config.yaml
rope_theta: 23500.0
bias: "none"
parallel_block: false
optimizer: "muon"
beta1: 0.95
lr_head: 0.00649
schedule: "wsd"
decay_fraction: 0.632
doc_mask: true
train_tokens: 287400000
max_steps: 9930
Each number is 128 + 24 x the weight over its row's rms, rounded and kept within 0 to 255. Layers, rows and columns count from 0. Numbers have three digits each. The size before them is the row's rms in percent of the matrix's.

# v: layer 5 attention value, 256x256, rms 0.0551, rows 33-85, columns 128-255
# o: layer 5 attention output (transposed), 256x256, rms 0.053, rows 33-84, columns 128-255
v33 099:135093119101143143114154112142122082107142115118116138106098105123168130118111162146141153068066138160110149117126095129099140117109111156121108089145134152079130155087103170110117100137101106131130138153152141136143115089056130110159123139112132120136138125124116164136125159137152125140123158084126136096161140117123102154131120138095140112110157133138090123074131097076163114160152
o33 094:117108107120110121131137174160105106181125126134157124134130163151128116127155143115156162129101190147108152156116150120138122086099136113093141126111132171115120126138114111155119188200132141114115151132130131130165126168143119157140109112130138110102142120134132135164121140084108114101148152141104095074135119121100132150144105202147103106060180144119144092136119124149103130104116
v34 099:106176130132141106077165112115110170124095131121118134143092170137130109162135138168193141119160102127113154095087078142144141137058129122118147148119119178120104175113108155119108150104119109158085118128163111122149122147149096165113128167137170127167157094107103127084162143112094121155141141130134125118089128153128153157145134130141089132121127122140164134149121137138104125100154
o34 101:082106143104122127145159083126141174137075145109137135119132133151114136119162136185147140168102089123165131067160113095070112149149132077117088155066160158185145163112119117159121128116112143082115120142113101141125129136118080107134121157154127163135135134158134139149131155139133115142138129171087159121145106149119117173128125107108110159167115120122122127135146104098132086125111
v35 097:145117136121136135120087115110094109107118130098117110122092085129169160109109190126134083066083141147167117117121121182136132100122123121165151134155136105125120126176132151142135146057115130174122127176127134168124149102132114139145118161155120152144145116134123116148091147153117143092138145098126140110114126093070137074145117128110097139106115138101152163118124159141130141140109
o35 090:102099136106128127139105114146100125136123102152152120119158108145093117136133158154097142168123154125105148128124119177142171120131126088116124084155118077129119126135107156133115119152174129082125119129173165156146103136117110147094118158141100078131138128132144057132108199146115132095104096119135113151116116079125077133135137114117107129124117098141158104180109121108149129174122
v36 090:129155116113156134135126172133114128135120133126134102102094102127140090142081096145142177195140167118107139082091142101116125110161130094115097104129159134117122144109116115098098124156127120168153098085121125123126083148143119126117136133130104128117105154141132132135097120144102131126135109143169144125119161124142117154150141128129147139082106067126159129152119129128106083117132
o36 087:143142167139181093118123131095164090082145106128134156126113128115169136120139088145169136146134142132112131075113149097124085104112145098131081154134102184089135171121168095160092115129147133135120107145126129147147154096180143127124096121128120082126118144127091150123146149128079114111149113149168119144141144138090144129122138127167117109172123133127123067110153139075132118128152
v37 085:163146084105143127102160122142139124088108128076124147130092141138137116133112119181115085147127173127111162108130116122138104132104117100183112104100103132104145195116163116178160109114150117095122134177114125113078125102123186119125134133115123124137125145128112149126116121104127128095073153116128138126110145147144151128122116126122114106106162146118124146109167153058131106162124
o37 080:134117145133131120133097132103125105085110132147104178110173141160126163091150120110133161169135123122113146160161123113127094155135102108098196131132101159120130121146117112124151105148136119099102156155119163136158114089107110100117087188127109071094145141133156137150144133135079156098153120103113136147104124133074150142130132133158099116116129134135122203147110133072156100122107
v38 098:169128168137149114146108123095152101121096102113136091149100160109135135116124121119137127138146125127137074106112105128129143128115077146100112132112122118148140097118100127134093104094150134129117090142130131133120145115140147129172110107098111084144130144125145130115150157142111100127137143100109105106127125084084129171114142173092188112087165158124112130111117123097134177131130
o38 100:089143122134191123151107128136123131145118188170131126134103112113111141129163110131102111123121139119103107132134098127163113110140125119142119098134131104134107214127105142150133102153121119091138104089116158119141127090169149098170157124137128145117133136135136193130141208104169100135115096124127095119122118099134133098157143143109110116146132146128149168120120120123133134135102
v39 093:145172127117153126100096114149115122107131114123115101162105139161145117149087151112152128133143135182118168089116122145094090160049131085117164112135145080170109109116132155136120088140175158123125075123138122140132132132155108128133104115169135138150127134141164128155147104106129148134143135135117063141126117133116159094191165132151123196088113110088160142157111140104114087109106
o39 091:139158147133126142117143056122116119117089156147082112121133133138127118123129117150160126136101127119129129113133127093102163093133089106107096116151101083123135108115144144125105100156125152130100081121099143113118168103086155112131132179119122094106151109134151123113128152140092157104133065133108121145132137140075102144134150077128131146150069165133104098129147135115084142096148
v40 103:146116134142145132123114135145135162122139128165114127188168101140113127145140172134169118112137104115150131123146131160058173119148128095139141135124106139174126115129135136131105081138166114112126124075149106153161090132128136128156136113154165150192098136147091129131089136095139103132147133155128150074154125113069116121145164168106118157168140132131110117169107113141133121156125
o40 101:151165135126116141167148117133136130145062133108141130134150091116116114166130124167135137208107156100114122125099147109165121169138117098141111115156155164146082165118131094183106145118123128118114094113114138166115147147163182158128167129131106148115162159109132153147133126167143134165106089112142142087137109122106171146162136138120116156107128092178126072142104109144115136132141
v41 092:127126127089119134120165146119140123119112141130128111173151136108102123161161118126112123144123145166156132095136171103127121096109128129143138120168137127130119175126142111132053153136171155142138134106082130157152118139140095157118159130101117159131131109102138135105113094099093142130111096129130126089144106120083141115129165093107145135129108124107080120155109123128162118106090
o41 094:176155128137096146114116128127126113123135122150128130128158057103114157150119146181142140111130085156165084167131130082119138151180139067132131126168157108147118164140093163087114120112138114142116120139157143084101123149103085182134115090116126119129138118101148137146107139169126149143136114126164145146109123126113152124146141128156132155104122142126146142148136100135094092112114
v42 089:097116084119130120123150157166118107121117170109115114123089125095126095149080131110121094169126107114099128118199155105079131134144129145118149096130108166133146111094182131086125117113133102106160151104119121097166151123150172154118163113107122122159143126154123159130141128124122153130102095141095124136167140175121108151127157183116121145153108130145104145104127133131163151142114
o42 082:168135135143105132149116140115148110162134131067100105104118132080099107100171116105108145140135167142099084140120127129073115142155101157129106123140034135135122128159136134131157172122141142139135153136064130097101140096117133106141095128118157133154129044089115130140107114140137127131139113153153135125129158167103119134188081143114136104132121126179148144118105121137096094132137
v43 104:106116131111103111115170126138133141142137118139113125120139105118113144120161101106163166103102108139091102164102142071093123099156148129114123159130099155096107156131157146152143144163118131118111134119121073132108167068151143145117131142141126122147162103130125122168124136133155113168125130156161146124087153113124150131172112142158153164136123132111119153105127157168104098178151
o43 100:123146129079133098134120117116102151122130143093147131104156128173156088135138126114158140138117142145148168083140138102094119111125176141096150109162119105166110132144123108113201115117149129084142127157130137114136167103112118126118140172100097152121174094135139103112121135127136116107171132131141093131123100142134118075141105134135125194087151140113121112135143140140111110186144
v44 108:113123125084127120057156105158097136113154116140156115170123119117136123108151089096153125139118117094111121115125162116153096111128152118089122144162143111116114131148136105162141131142112113132109086091107123132157116129132154156146135104125151116139122109129171113182115103166151175142136140128156122152160062117076103140151104134145151099155136110122085122036106100153139125107148
o44 105:131141148112127167136102155126136108179113100131123116168107122092120105134107137089131156087130120136072132121109139112103096110162139164113143114108142120109116127131147152100113146098108185129121149126145142127120151114122128154197157132104138177085160127141136104140135160140095126126126151113132151189157136079120142151125112138129136095117150141121138049145136146154133119118132
v45 097:175134129131087136136106124122149140123127155095122097133108128149135119092112141110149132133067104129106146097143120093131126160104144159110152141100135136140157109116123169135114133130150119158213095153157095120105134143069127074113119173158134164161158126088118171122118144125142143137163134116163132140110142130103147151145151138142138155122117151090115129116148154167170110144129
o45 089:103086112098119103140105111140105114122073123177099121133120146177128084102187149124131147117085140176103153131119127139155151097103129114104119099087171161118123147080132164155183119163126134150163132189125093142119139128122139129156082134173099173122127133139143118101103122150140161110127140139154144102153137137071117103108161109141128097134110168111098130113137130138120112131134
v46 101:107095113129111139122137120168103102121128149128172110111161079089134137129139165110111145166168124090128111149093114110119142141121172168146113127147151106142159151142154188112104128131111090099122142123131150150170147165164167143160099108087141149149102091148095105170109092106138104145158112117124137154164122103128107178132137175140122088135123111128130142110133144163146129103080
o46 100:134106153072139103130119155157135128096137098108145153124136114067095108117121128134087115112138115120092168117146119097110110136135132105132114113146135142168148124123101161111165146119139154137174109111163186152059111158145143143154099130110101134092125045120141082137135146106116106157145137109136154116104161116143118143150097140124132065111085127169134131114121152161117131145142
v47 094:125123145101106138145132159120150094105128115118175165153134101154075094159124170170146101124139146126141105147178120149103160122166154108107143116125101122135111115163107113132108173113165131175081161132085134117091142157137106197142171127132131150138130091165080137088091110158088141123109140161119177127136147139127123125106106158107160147100109138139121133113085116086131155128120
o47 094:115130146161131131140175140159147105152113139101107142115127113122163137120136106138134142205135098133144120084091124117128141159137124116136157170139096134136128140169138088168119126116111079132063149116157114131133139118132138101160176057158136073154086171112089129110115102174103131142124143152114141105149119130119133139124128126134137109089086092128119186117186099118141111127152
v48 098:124155135124154129129156128174119107133135137086137113151142122117129126090123112078142107099096150132131158124122083115095115108088138129140132113100153151124115134098112183091125092148114097107128102152116108111091139166128090152119099122126128102136113074128114114106145118107162107141122139138126140148121136141111175121121135122098128116094107116092143129111099100154075091152128
o48 093:102118132114125139104113063122123120155088119125129118118131131137141088112142098105096116110108167185130155135181126108127127132106089123078145095116143126144169150094131128169141149140092126114151104144130130138147146112130158154130085135137111146143159134133142086098132161093129115132107144091155120148107113143115133093138108115106098138140145147136109121145148129148132112114174
v49 099:128153137151100175165148123118122124127089169127124123117152098171140186148125166096142111134182098127128099111122173127179159147149127127090165127141126108131135098140152121174131106132157122120137072104132110089132075129111112098090103131150183088174130105151085135120122109162167125133113094176152136155147152134148153112112131118143136169146103174103124125101148124093107110178086
o49 097:114174135109126132127185156124161128081122098142111110146138125150110158142136158123131116139132102163132151139129118122162152141155156087117121085171085116126131119109107136139158112124149115113204159144107139174130105080154146121130143107101097164178164134126105132129105110147129154099113133123156131173147162143131134151117142115123111155134120168097116186098143168139160132145125
v50 095:126147150147117137106152129171122140115097123160100120094162128104120135133103148107151108143097158175150170103148128120132108161064111106123129073123143141168103171144108169118121120129124110134123116134118122105115149096112097123140174086128139111141147177111132137093166166097124131176143079165149078116097144147198140139137185127114072156102130156102127128160130132101116120116119
o50 090:125128148146104141106136122133137092106101131134065129094154130175111147151134138148102106133090128152148168149178127141085145154141101106105108087103143120195152159065144118124113146129114142106104132146175092094124151133135125118108148163163147153112109119120117154106112089119112100112120112147120120069124149151107147198102083157097143183099124152151135093156151137129118105119148
v51 103:136117159128091140112137172130105129101122124117154137083173086146154126104106112128156168129121143168099142118141163097126143125142118113131146124118123101118143122125096126114092111123084060103121132137093125120123135101119137098104147196121106147107129096152113167125106084125141137122111129174132151144060120154123119148087172190113099105146118156113167109145135156109122151107122
o51 096:125089138116112129134136149160134145138118104115147180132179055181105145079170150145131109137104207100118168069112110140104119157126140175098125155147147091089133102103108110172151138135117116128140137150112129138126116113108153146088150112119139120136100055147107124159091090134168147114137123103192152122138161154125084109111164151091123120148119126146115122132145120117157198144097
v52 095:154143124118144119134153134128106157126162140135169105119117108119113092129145118156149148173128135101128120080122111078159121113130091130137134135149141172141144142132132130075130096083107120098132115114149115178127111149162081128133122110123120107100108151090151112149109061128135132093135118121143110140092075091128114091143134113138141124158141117146067103109146143122134082126170
o52 090:117137112112151130160130078105127124147087158124106140144143161087142125118116107125164170122159127138104147155108130137142165106134121098135134134122136143094105098112150107126106083096130145150131140174121104104149104146136075168089091080165086118089156155133112125123093120111112148156156150151161114155111148110126112109109127164110104103154165160130112028118130167135154135142102
v53 101:091171175109124102091094141114169121083137146132164091126124132163114119141090140098145121149128138170110134124107111110153121135098131161123130090122143098143129175131134136170062143109115093130132125111101106101131123126150135165127113140094201131103113080126132122123100118137120136108156138149125106108126113098092143097116169134093117118088154128137145129110112093145101160151154
o53 099:125144172119112131145142124159127141129114165180119139130154122089154173125135151171106124111111128125141146134124114121133128111122176128119146073102124093136173139148140104115136102124135147130165105149139123101148126085111151152144119105117160085122124106147133118160112150129134155126128145131104146117117131121120141166159112107120124095169088119082124083096162140100143162147120
v54 097:139096113113138146104107164118125075163144119188167129117155091136155150146137127167143100125164155176125106163133118155127130128192138131131177125140118135111107166151161126185156094141128114132104134074162138129121167160169171104109132133112106107164150142119139103126109103099138107117112110115088121142166150125084137144118106136076093104169130129148111133136114133116088149173116
o54 099:157114145182122140107144152140173091152127144117184153115149106114091111126101089127098152147172165115103108091147095099141142122138151132139141133118169152128090134157147141147161133130152155155087126108104145135117092160169158182109134125135149137124152158126116120144137142125070107108114110115136132132122138084141137176136111104141090163130149122130143139118087128153112135118096
v55 097:129115139145128139154134111116111108118126115099130137146147149140106143122120095132115156150106052137107140164145163160079128146138120112130121144132112127100139101107155181100105156116128132149128069130103168130087140133130149135115179161086155171138120146126152148106108127128157102135113084166135133108120152116146093134071162129147110145105115150121122126171117133156077115121114
o55 095:153091179126146145109120154151121137120148146097109139050166131103137134122150109101128109144096116143124109160119073130111157104145104131130098142142125158124144111147164146149130107129088155152143107088136161108112154120137129113171106122106153132113113135158097166096114100147117124136141087112192107156150124174107187149124139137112183153097123105100097120145144108121154113137132
v56 098:119155131121108141124126089096110132135181096111093114084155114146114150121146134100113164170129118126124168111137113140101134105171125076126147157145179102133132127120103138081129148155112133102142101126147120168073115152154120068117120140147115160126141155101126143154101105107146119171130093133172123157114180142120145084159162142088122100145139155123110153149128110097125163163104
o56 092:127129106126133146153177147111133105097095118116154106117166119132134117101130063090140146129135131089114137116126116139086141162111145070142141151163172133061089136099132144113124091139119142104119107121142168145074105135165124121076086109081112147143120154111143114121106137136140132144138105124152129134121153099142138138117131147138138117141132132147125157132128168108134184172130
v57 107:146102108139082158132076129133142163179142129137122186142140082154098074157140104113083117152097147108078149084177137148155121126139144095167164113135154130146102110120163130139135113116123100127129124121123125156116136145085132131179091159136092122108127108095137108177153157123094144108087147127123092119115172105111131108123120111165126181120136098106133125122128107148120127142154
o57 102:189139141139095159156100100132081116138127149116091099136129135150153088120099094132143151152133126175161126103112116084184117099098078100132155144105131130101049079118166126119133099098118144144090115135141163151140155145109118126136125156148134111147130128102105105130153101117116165123114109173141097134125131096138121137095183146125096129121146153111146102138121147117086136169113
v58 097:115125074134156163130129160149117111169139125112120137103119078123126132167101108135103105120145107169201126147117149128209134122141173093137151128126102095131121136174091087105159128143187141140104113120121124138117123165119103141144122099170134165095111085153118096154119167126104128114136136105142140155115149098100165131132133141106101136133149135198173123085095138134108080090069
o58 091:095136131170130120125114142137137129103131129144102092093134118153118117171082064118155143147143092117129104123115078119162155137113173101126110116138142142140129137105123121117153084121170107119088165125162144194141132116067117124157119101153113110156152090130164116124149150158109159133116120141122128122151130106141116156097155094174101091143123130148094124129155092195154132112142
v59 094:152137120136128195133111097114128127120144130111143160109091151121168135165153114092100099111118110150105059115114158091136086134162146126154160134169100152134146121127135157138086149107136132145129102139154100168133093123175173146158130128084119162118080149110108104138118092114160142136101096116141134156090108089068137149164085140112127104143100109140117124162142186197156133101097
o59 091:116134140181085121189093100126148157155133122146131127143129121099104135154135143118122107087123104124111097129079143119113146135146141086100091134086106145094083095137165173101132145149139148132149141123148168150098113177127110158136077117147135119138095117089129134133131134152109096143134114107158129161135136093137157102164094146163112103134139117122155106117141143147155124120111
v60 090:129118088142076135134103097120120139110137131148141147130096107111069127144162160156145161133149156152137134165127138139132139146112087048139153136166123115120115091142104138166167119113131169155158129144135106116094153127099103152134129114132107083148144118153126075103108125152151161162129116093119077126155128126087132138171130139124118130118123118134126142110091174129133147109128
o60 090:149133135114111148121159144171135163102128096152118124105136121153122143109126111131114125121124104120156104118109132068158118137110137136111170138124116115097125113161139174095171094156096109119096110075164142143104081156124132127151132127157085119119128166123131142091132122147134120115153174117105113184125143161155127141112101133113107155101104127148147118126152122128069153139097
v61 095:111152143112150125144113136112124118144127116158139114115099108095158093128143100095112156114110128100126106144126150081181112162111099129132166128126102163140099147091184166144123144102107113118086128129159137138135171108100165102114109117123122175105139140142120113114107122137103152141094112139132124112145059120123139130099062134156163080184144135112130102119129144137102143102116
o61 087:128099115121121080099102149129129177147093146128119116149087138078135130155092116112128136083128098100107110095059168111103133123123104151109144104124135141087099073122154167117144076125116147139098136110161123142158117121172154124117122172145098138112131119170122151110145134163118148106148123133134108123119105061160189104134112128105105137107136153144145096120106139134175146155126
v62 102:122129082104107112153107111134129153121128107120100103124095128146136100147136106089134131173149179139154157091081129164177139135088136138176099135158101142108178153153142121144112133091128158134103099136125128178155101137144164144136100098133112102182114135135113103131145173136109159120155140181129142118138146137107118076139125121167098120151131117116102120144172123148150119159150
o62 094:128142127125079103129121122131122141123118116137125164147122129122108128122094145143136151144140089083127167127127123109114122131114138095140124080123121119071142123149123110128082059140135190141120128148113114163114118114119077117091115148119107126119162113144107114158161169105113182142065128095139075122121094108136102125145139101146126089123084097136146087115122122088127094136121
v63 098:146109132110130109140151175134097136110132130155169085148143128139140118094148159096131136153116098127133189092122095141134119082110108130129161162147112115144117117129142102122160169107160106145147118118149119145129094148146158157075132113129141133108104132132136077137151101136144147099145151136117129102144126122113123104088106127151116117163092139118157137121130180148156144144116
o63 089:118139153120124136133136168141117107141163105122152086112103140132114144095134143133143139144130135167117132109121125123100134139140122160147187116137127094137146135121126121116151105143111132095175095107148187144109153130106140154146138123139104122097065153099103080148156140106124128100119151134108127154097142093118138131111120115101145105154095105126124098115112126143146131154125
v64 093:144100077121103082138157127104134157119145223137174130160076135140142141110123119113141115114138096067122128174114174108132123124123107144113091160119105095103133179113080121170132120130138114143123126098113107153165132122109106092118134154132093129139134125145093163109105145139152131107071135110106153110138116133119122126142135128113117104097121144151122116165101131132132099123118
o64 093:141103142147141132089169159126166132098167128212156105133066086152113153145157132119127124112099149121101138153106143108147141106126135166129101146108122138110147087106114145167122108127159124100135132120160087104109112197161109157112139114145166118147124134144077135154142090159128108146123173116097161134132091125203161099128146132126154123138121118143135106116098069108131127092122
v65 101:157122132129125189117153149143149144115124140120108125139094141103145140138127111125123113107138177156147111105142121121138088086129125114128156127099145137114122141140138104143122157157114149134119158138154153137142120079132089150128163110093136143133168131146134107110102153140118182096131118120125150114133108107126093170098145115118146127140131172086133129116165110146195126108093
o65 100:115132132095116143121130114127115098131173185167138147166180089129122086155137189125101121114100150152102099154131130119127118142146125108130143091163141162163134114142149151141108144147177103152141157110145119112176077133102129156077150138100157135126118117081123123125085132134119145135111106153135151132184164105161149104137107107110086155144117129135122114144143152152126132113133
v66 107:094099111082107110134106167143150159121140130170151109107131134086139107142179150157110126124187123113118105165106118115133139138115147107150128100089105104123122094155177141146096142120170145125082140128118126142153104145167121138157124125154112073124142086133137095103164110161131172149130137107113107100129133109078075107154122087159106120132109126119107104107108116147145074155134
o66 100:099149174095125114124125150084164135094118129148155140099107163117124114121127145161078106155127088129140126148171156093172104154129118164158160157124128114114132104160184106114138142128131112116108127129133115142096134141132123132143145131146114073096118089106145127153129102119152134131133145120103111153108161106179096164132145167138077134173097122124115056096109133142117108140110
v67 101:114136145161123105190115117129147109107100092080103124121128173136119151128135126119136126120083147121138103097097125122136133120127095116149167118115137155109153137184128092150152124111109128140134148150098145133095143114105167132148149170149070129111155131133146081150153167132106116073123104165100153128125133106139137126103103142131115107117124115128113137161122121099137157114085
o67 091:119104088145115091156109145162076085148153139092137159148122101094121148110129127146131119125146101131110097139081128150178097095112140099174163107175127175124115087147090147109116108113146072120121082121161177147136118127145114080129140118130142153142104153126104159127130175121150147116119089113119124140119074085128120132134123089072126123114128145137178141175122156106121132125127
v68 097:138109166111135122135178163141104126112161127141154142131204112116148130116184105123076107127090119143160088126135134121132114138115081164160130120164165186097116140138115181080108124135106112155133114163157111159100138134100108146150146136112100088164145124088124151148148112119137152112128122100089132147146161118094072144123148117109121128149131111137128126141109110178133128175122
o68 095:167138171154116104102153133089110148123135160144120136115115180108140097128089160134117122132118125143130119133141135100139105057075107114148108143095140132104126134108138155128108140109119130179196123123162109069145116152160124130097108101129124110130120111094120112117098145098114091160143169162124136134114086128142127082136105161140129109161158116136102144145120155164085147155101
v69 093:168119074151156119124128125123125098141126145121170191086089089128135123118121125132120125125123077073117137078119147113154152171099161155167148131084107077132129161136121159160167082152150104125124127153127165130086112150120088124171156141130173136126080147132166136124124101127153081153155144111123163125116094124125130120121127128119150151147159112162113135129125148149120129127129
o69 091:132075140115120169166127140133124121139110131106086120119112132130117106117112116119108176115146107139109126126101096110112171145113129130130126143120133063146105132137163091115127138108124128111149133145137152144127148157148150146183130110149086128127170146145158136150131097145130117099088133184137129147106111119093180170132159136144118107116139154130076188151151126134111149086128
v70 090:076202080120118093083106132104104129163149127156125117099120106122133152119144159138135132173121140143134168111168117122145145130083137111152186128094092085119147127134136099132120167135109096125116110169150168103114174115153132165108135121156129152165095147154097116157156070144136145120172120162120125115118170151103134116135152137058127133167147135107161119091094128108130156139151
o70 084:094163158082100116136127102096170081113098167157118080160133108128124153132111080130147145130122125103161178116133130157077106169144091190136126091119093105117131140124118137146155133121112121114138128141146122125079129124147174102138128116117140149080100155151114111171122171140160146139112177164109103123109134116103126189098107155120113128125104131101123124136135140113151130136129
v71 098:185102131124108103132154102111111146124128109153136112057134169138149101115132148168113134118132132085101115134173147175118090103119108119143122085073149166094102147131108127121133147103139139141127115141140131093066140099076140124144213149167154146123109158125141163137128159145124105117110135088119135136140126106083143148120140118089130143121186146145133143152105090084115097141121
o71 096:124086148149148114126102162093124108055156174084123131107091125140158140174129099059147126128134123132153097163124113086132123111095155088158123114115120172115094129089131113164115142089121119145090145079174120133115128127109104151185098123104093147119117165150128128173129128134104145120107150119105130106091114124087173150139118127113113138120148128131139148157123142153115132162112
v72 096:082148136177156139119112136153145144129146147099126126101123176110152161125148140114102161143117132097124182168122118150119133160097124104111124136141100148122135141075124121109132138168143150085138157127075121170168144115157104116086147091121139143148103156136086129090164147148117125115123077128101186118090148167125127148167158095134109063111114098106088125125150116092126141132130
o72 097:115167134137112148145123115105173163072145077103105146153103153112107125164164158158129137114140149131162125166131166136099088159142159123133102104120113143109140150123154116142149125161123157101147125124121146110089124152147126123134132125090146150081150187097104123127154132081087130172113120106115127106114094144142114099187089152127068180132132097149112151138100111103129115104147
v73 091:107122140118140098145105119150111151146109163139125100140130155111097119104114126115126092124123133105127122099151143135142105108106123134106151130100123117140122140115128111124136110096152114110149155152132098106131126163167165127102094150153134105104186161115102124105160151158143142130151123117122163144128137129103124116175114138125129114134142119063115156138166110196165131130144
o73 093:140156128072106108141125088096105140092115184163109091146087120118124103110141134118111119084138140110162091143170171101153134132155048163102165138139109161091098117105112156145136127128102109115122110137144143097099160111118110077092126152128126105102136094100142074117150085111113128116146178140106138139137111117134115137102111138091124105163110113125127140172114123121114143122165
v74 096:119125107096144148087087134137116136140097147171113113115146139066132094094161081085136120128122131145122153125112139113141123148123135106110159137155123142097103139148187108144142114131110138103099152146103146146123120132131130114122104115132121131170076146119123059136149132086124153140127139100109099163160139088153113097110108129175146113163096127110160099090131141164111127118117
o74 092:112118151094089142127091089139153120158114106100122133126118126112111084123112132124154167137112119125097162143135113109137105144157125125120106101115103140098147094172130145130138093143136199141138133130138155180093115100121155147138109155116121115122117111146112102170153092071142123127095137116114169166139161116200153106105101084122108180156121162134140124124101162125131145134148
v75 109:085132136135144101096122138110114125172106097151149153091142106158147152108136154141118119099122086134137100163152164096134168128130134159123141113109156127089098181109182117171132129134128147076127149101133130129117131144138130102061130092103127128125143134130124122136106167117149144127126137138099149144107176139129141147110155113121172141129132170150148129124150141142135173104140
o75 104:109116139136126121121114124147120109093150108144127127080106114143145091126108109133104141135154153132079108155104157094168121150152111132151104100142123116176084123104148146139171129132085112123151164118101112095119101099116118078152148096116150126116129147161150125147065090105100122122142163129130169137135120133140162149112138125155092158152166151094171174126115111106122161112192
v76 095:147100151107164130119087180126125122146146111114140149099118088141140169136083147117136135112121119130188146139123144117140103106111150156118125078137141104125124120162138158155103129120162067145099131119166096128113096168088114164152109148111113106130155110141095113122163118180101154139126143105128132141137121094155143138118134120147095114130112100164149112111142122145114105150191
o76 094:147118130137152106112106123161146100139107120155138151098164144135135166127105129154134131136071117184138116093129144140131121172100129166078161099091129097126146097129111079135126089128107111127120151152125135136151158137074111142151113116163130088112133086148123130096165172148126128111110125105164132140115119099150122124089138120153121112133166122067142105100126129110121128168124
v77 110:183082109151147106102153140180162115155130086120116095119130144160107152079178160149109141108100113157139140117126116129148113154129104130151107106109143127083127122110145171114120141083139124167145129179132172152082144105064156111103118171117160134140117126160142116168098139107162159136123126149108121140139087100135128141119136125106118107119120133110145140134138163109130165183135
o77 106:116124127136091154129141122171138126153154105143126106094132111130102153125158149120150179110066151140149130108120151125116140154097104121130110118130144107094138135115169162142120134108128172137179146087168126142097117122131158082140113135166165122096125164080140104138121088126124138129127091090113147144097114135127119136090110135116116173116164171137069205142134114122114126111115
v78 090:141127106139125163128109169134133124069153134116108085105087140176128131125100173140163138156160116131150174107153123106120116136148121135165124159102099083157109093134133127109108109134131105109105154107101151157135155113127136101126095130155120086153138151143171151137118136095159147080139152099143142107127160121174137112125142115135078152111122106119122141112143128119126100113135
o78 089:159121066147109098137117108113149108087131118103143125108154158143114121093122092130098087185137141119114165117126133141135138136123161159187141106140094085205134145151131115133125119145155145066119130113155122151145109101161141125070152116115119105143111149155093104153096139121129147136119106129156138104119131130099127141115155122170152114107144118144109169113121097106143159108168
v79 093:136133095097165088160123103140084148172108153144133135102090139150159170156113191156152105119122105124106112156119116129130174112114139160116152140114115134124140131120122100136171149153146138095112132123115121119120107120130146130142066139149120183125107158159111135132151112149119104133140153122087122151118098114144119162139096168123117084121101110157190147106117085146114164125122
o79 091:088114140095111104166113151122176164114083112155126110198069111132109161121184150115167119115141154105143127141077143154139152127090128135139125140130146147093138123095082096118171171123159124149137123125129114100124190152103157104145141162165127120082101164132100117106136122130163107128155151135088125130090130055139135152142088126139130132138126139191138164121119102107112129111114
v80 093:063122161144113178124122142149092154098152156117131094160184148121133108109109137152110151142093151166162125148097100123132149111163124124126120098163145123081119095117136114120084155132060162129158140111149113112142121120085085131139142155086076116145115108125174144141114111104104118097121153136165114085175133129090124073082135118108132105111119100159123130131116140123141136105075
o80 085:151145106160136087118156157183075088129121118145132125154176134129167120108150149136167122142082158110137137081122123150174112107111145113122143136125144133113132136141119183148117107132121127156155133108147098122142079126087180140090175103080165111160143066125093148120098137118119111112133130146114142114122100154134113116137144137115138137145160086108138095099149087156152130138133
v81 093:121152152127137176154141106120125152103144093165116139144127160144128140109074142184148113115130145152151124107118107095129175136128096112103114145157153128114098129117111141106142089136086124142161141105149166100134089111100122161105129115097119142158129106141168121106126099100137121128152130141092163102068151116141148149101135139128134157128174143084120112113126131137139114110114
o81 091:133140121112146120111167097165090177160135128120141145122175162094094125139144113146132145164129133131115129118118157105134150098153139086076104145123109181166158121130147114084116157134129073148125081145101110143167138130151131130107172116143143152118116126113137113155068156075159132141164123138084087143136132143133140120093129122136145132145151173138120100139163135123171164102154
v82 095:140100155127109126142127172141145110158110121118122076106137152127119132085151116140111111153136103116068164100134121113102096154141160172135107134129093128141145056097133130119079134127120094101123153109119158136161120111118154156119112168126137116110159105139165188100153140132137119141122107119133113076173153159150113140100167146164078109137130117136137114057124121106160193139127
o82 090:113120155128172134128118188133120101110158114074151142072115146115071127113158099135127117155117159132133126109159135154082089154108138133177165128118111115120154155104111113111156129138126148115113120096109136163132124095147125138155129133146141138117135096179123104118113110098156132139133091142179133089110144113092090085167134188086152109151109160123089153086090110144148103160122
v83 112:134128139114081121116151091117072105138095112134145100124132108138126129163162127185110110141129124157112144140126150111137129136142143077117125126125173159137123106143158132138066084108116133169192098154122109114089133182193106113111160119153139117141113112144164158156082120156117142136142103107129131118105123178102141146174138142146155150134131138103097139129126139106142104141111
o83 108:117125141117139115154196135112115092132163102140136155148166125157142122122132091129159125127125143130120150113138143134125132120185141108115110151147172120140082115101162151151099114084108156144135074155116127128082158114146096147149105115116104139130137132125126148146111132138087153116129108136137128157135141160118127122115110169125151137172119168166106169135142124133105098104104
v84 100:154125141128119132122128121135102099140138175132147138118195132086089095149112107125138158129109115166117143133130139107125141139119096170144126099147141148104121139131107125132106123141138135137109128131106163148113118093096089115089124139126143161072101123090140135154149085131147113121188135139172108144180120143137118137123155171120117106149132118125139105124115145156088121112114
o84 094:104117181150122099126114168136127118127136159097088122128151115120134129158194075109126127059116139148167160132130078140129111073129115135118111085148139139126121074097120131117157134132120112134114149125130111120125122139142172164121149124110116120112111103130117149133137151085157111114125154126162156098169170131110154137122093155148143163129145120107086098134160136161109145155121
v85 091:149158124132115157088146118148129119160123135133130130125138137135131153120152114114142166137087092127131163117103099107107143124125115155095091106144135103123105088134165112125095139132112108148109126113092119130140146136143105089109116131137148119091034161171149134098094115120146110139126090101148089042117144116117139139152145105111159110147148152147103112121143128113134178129106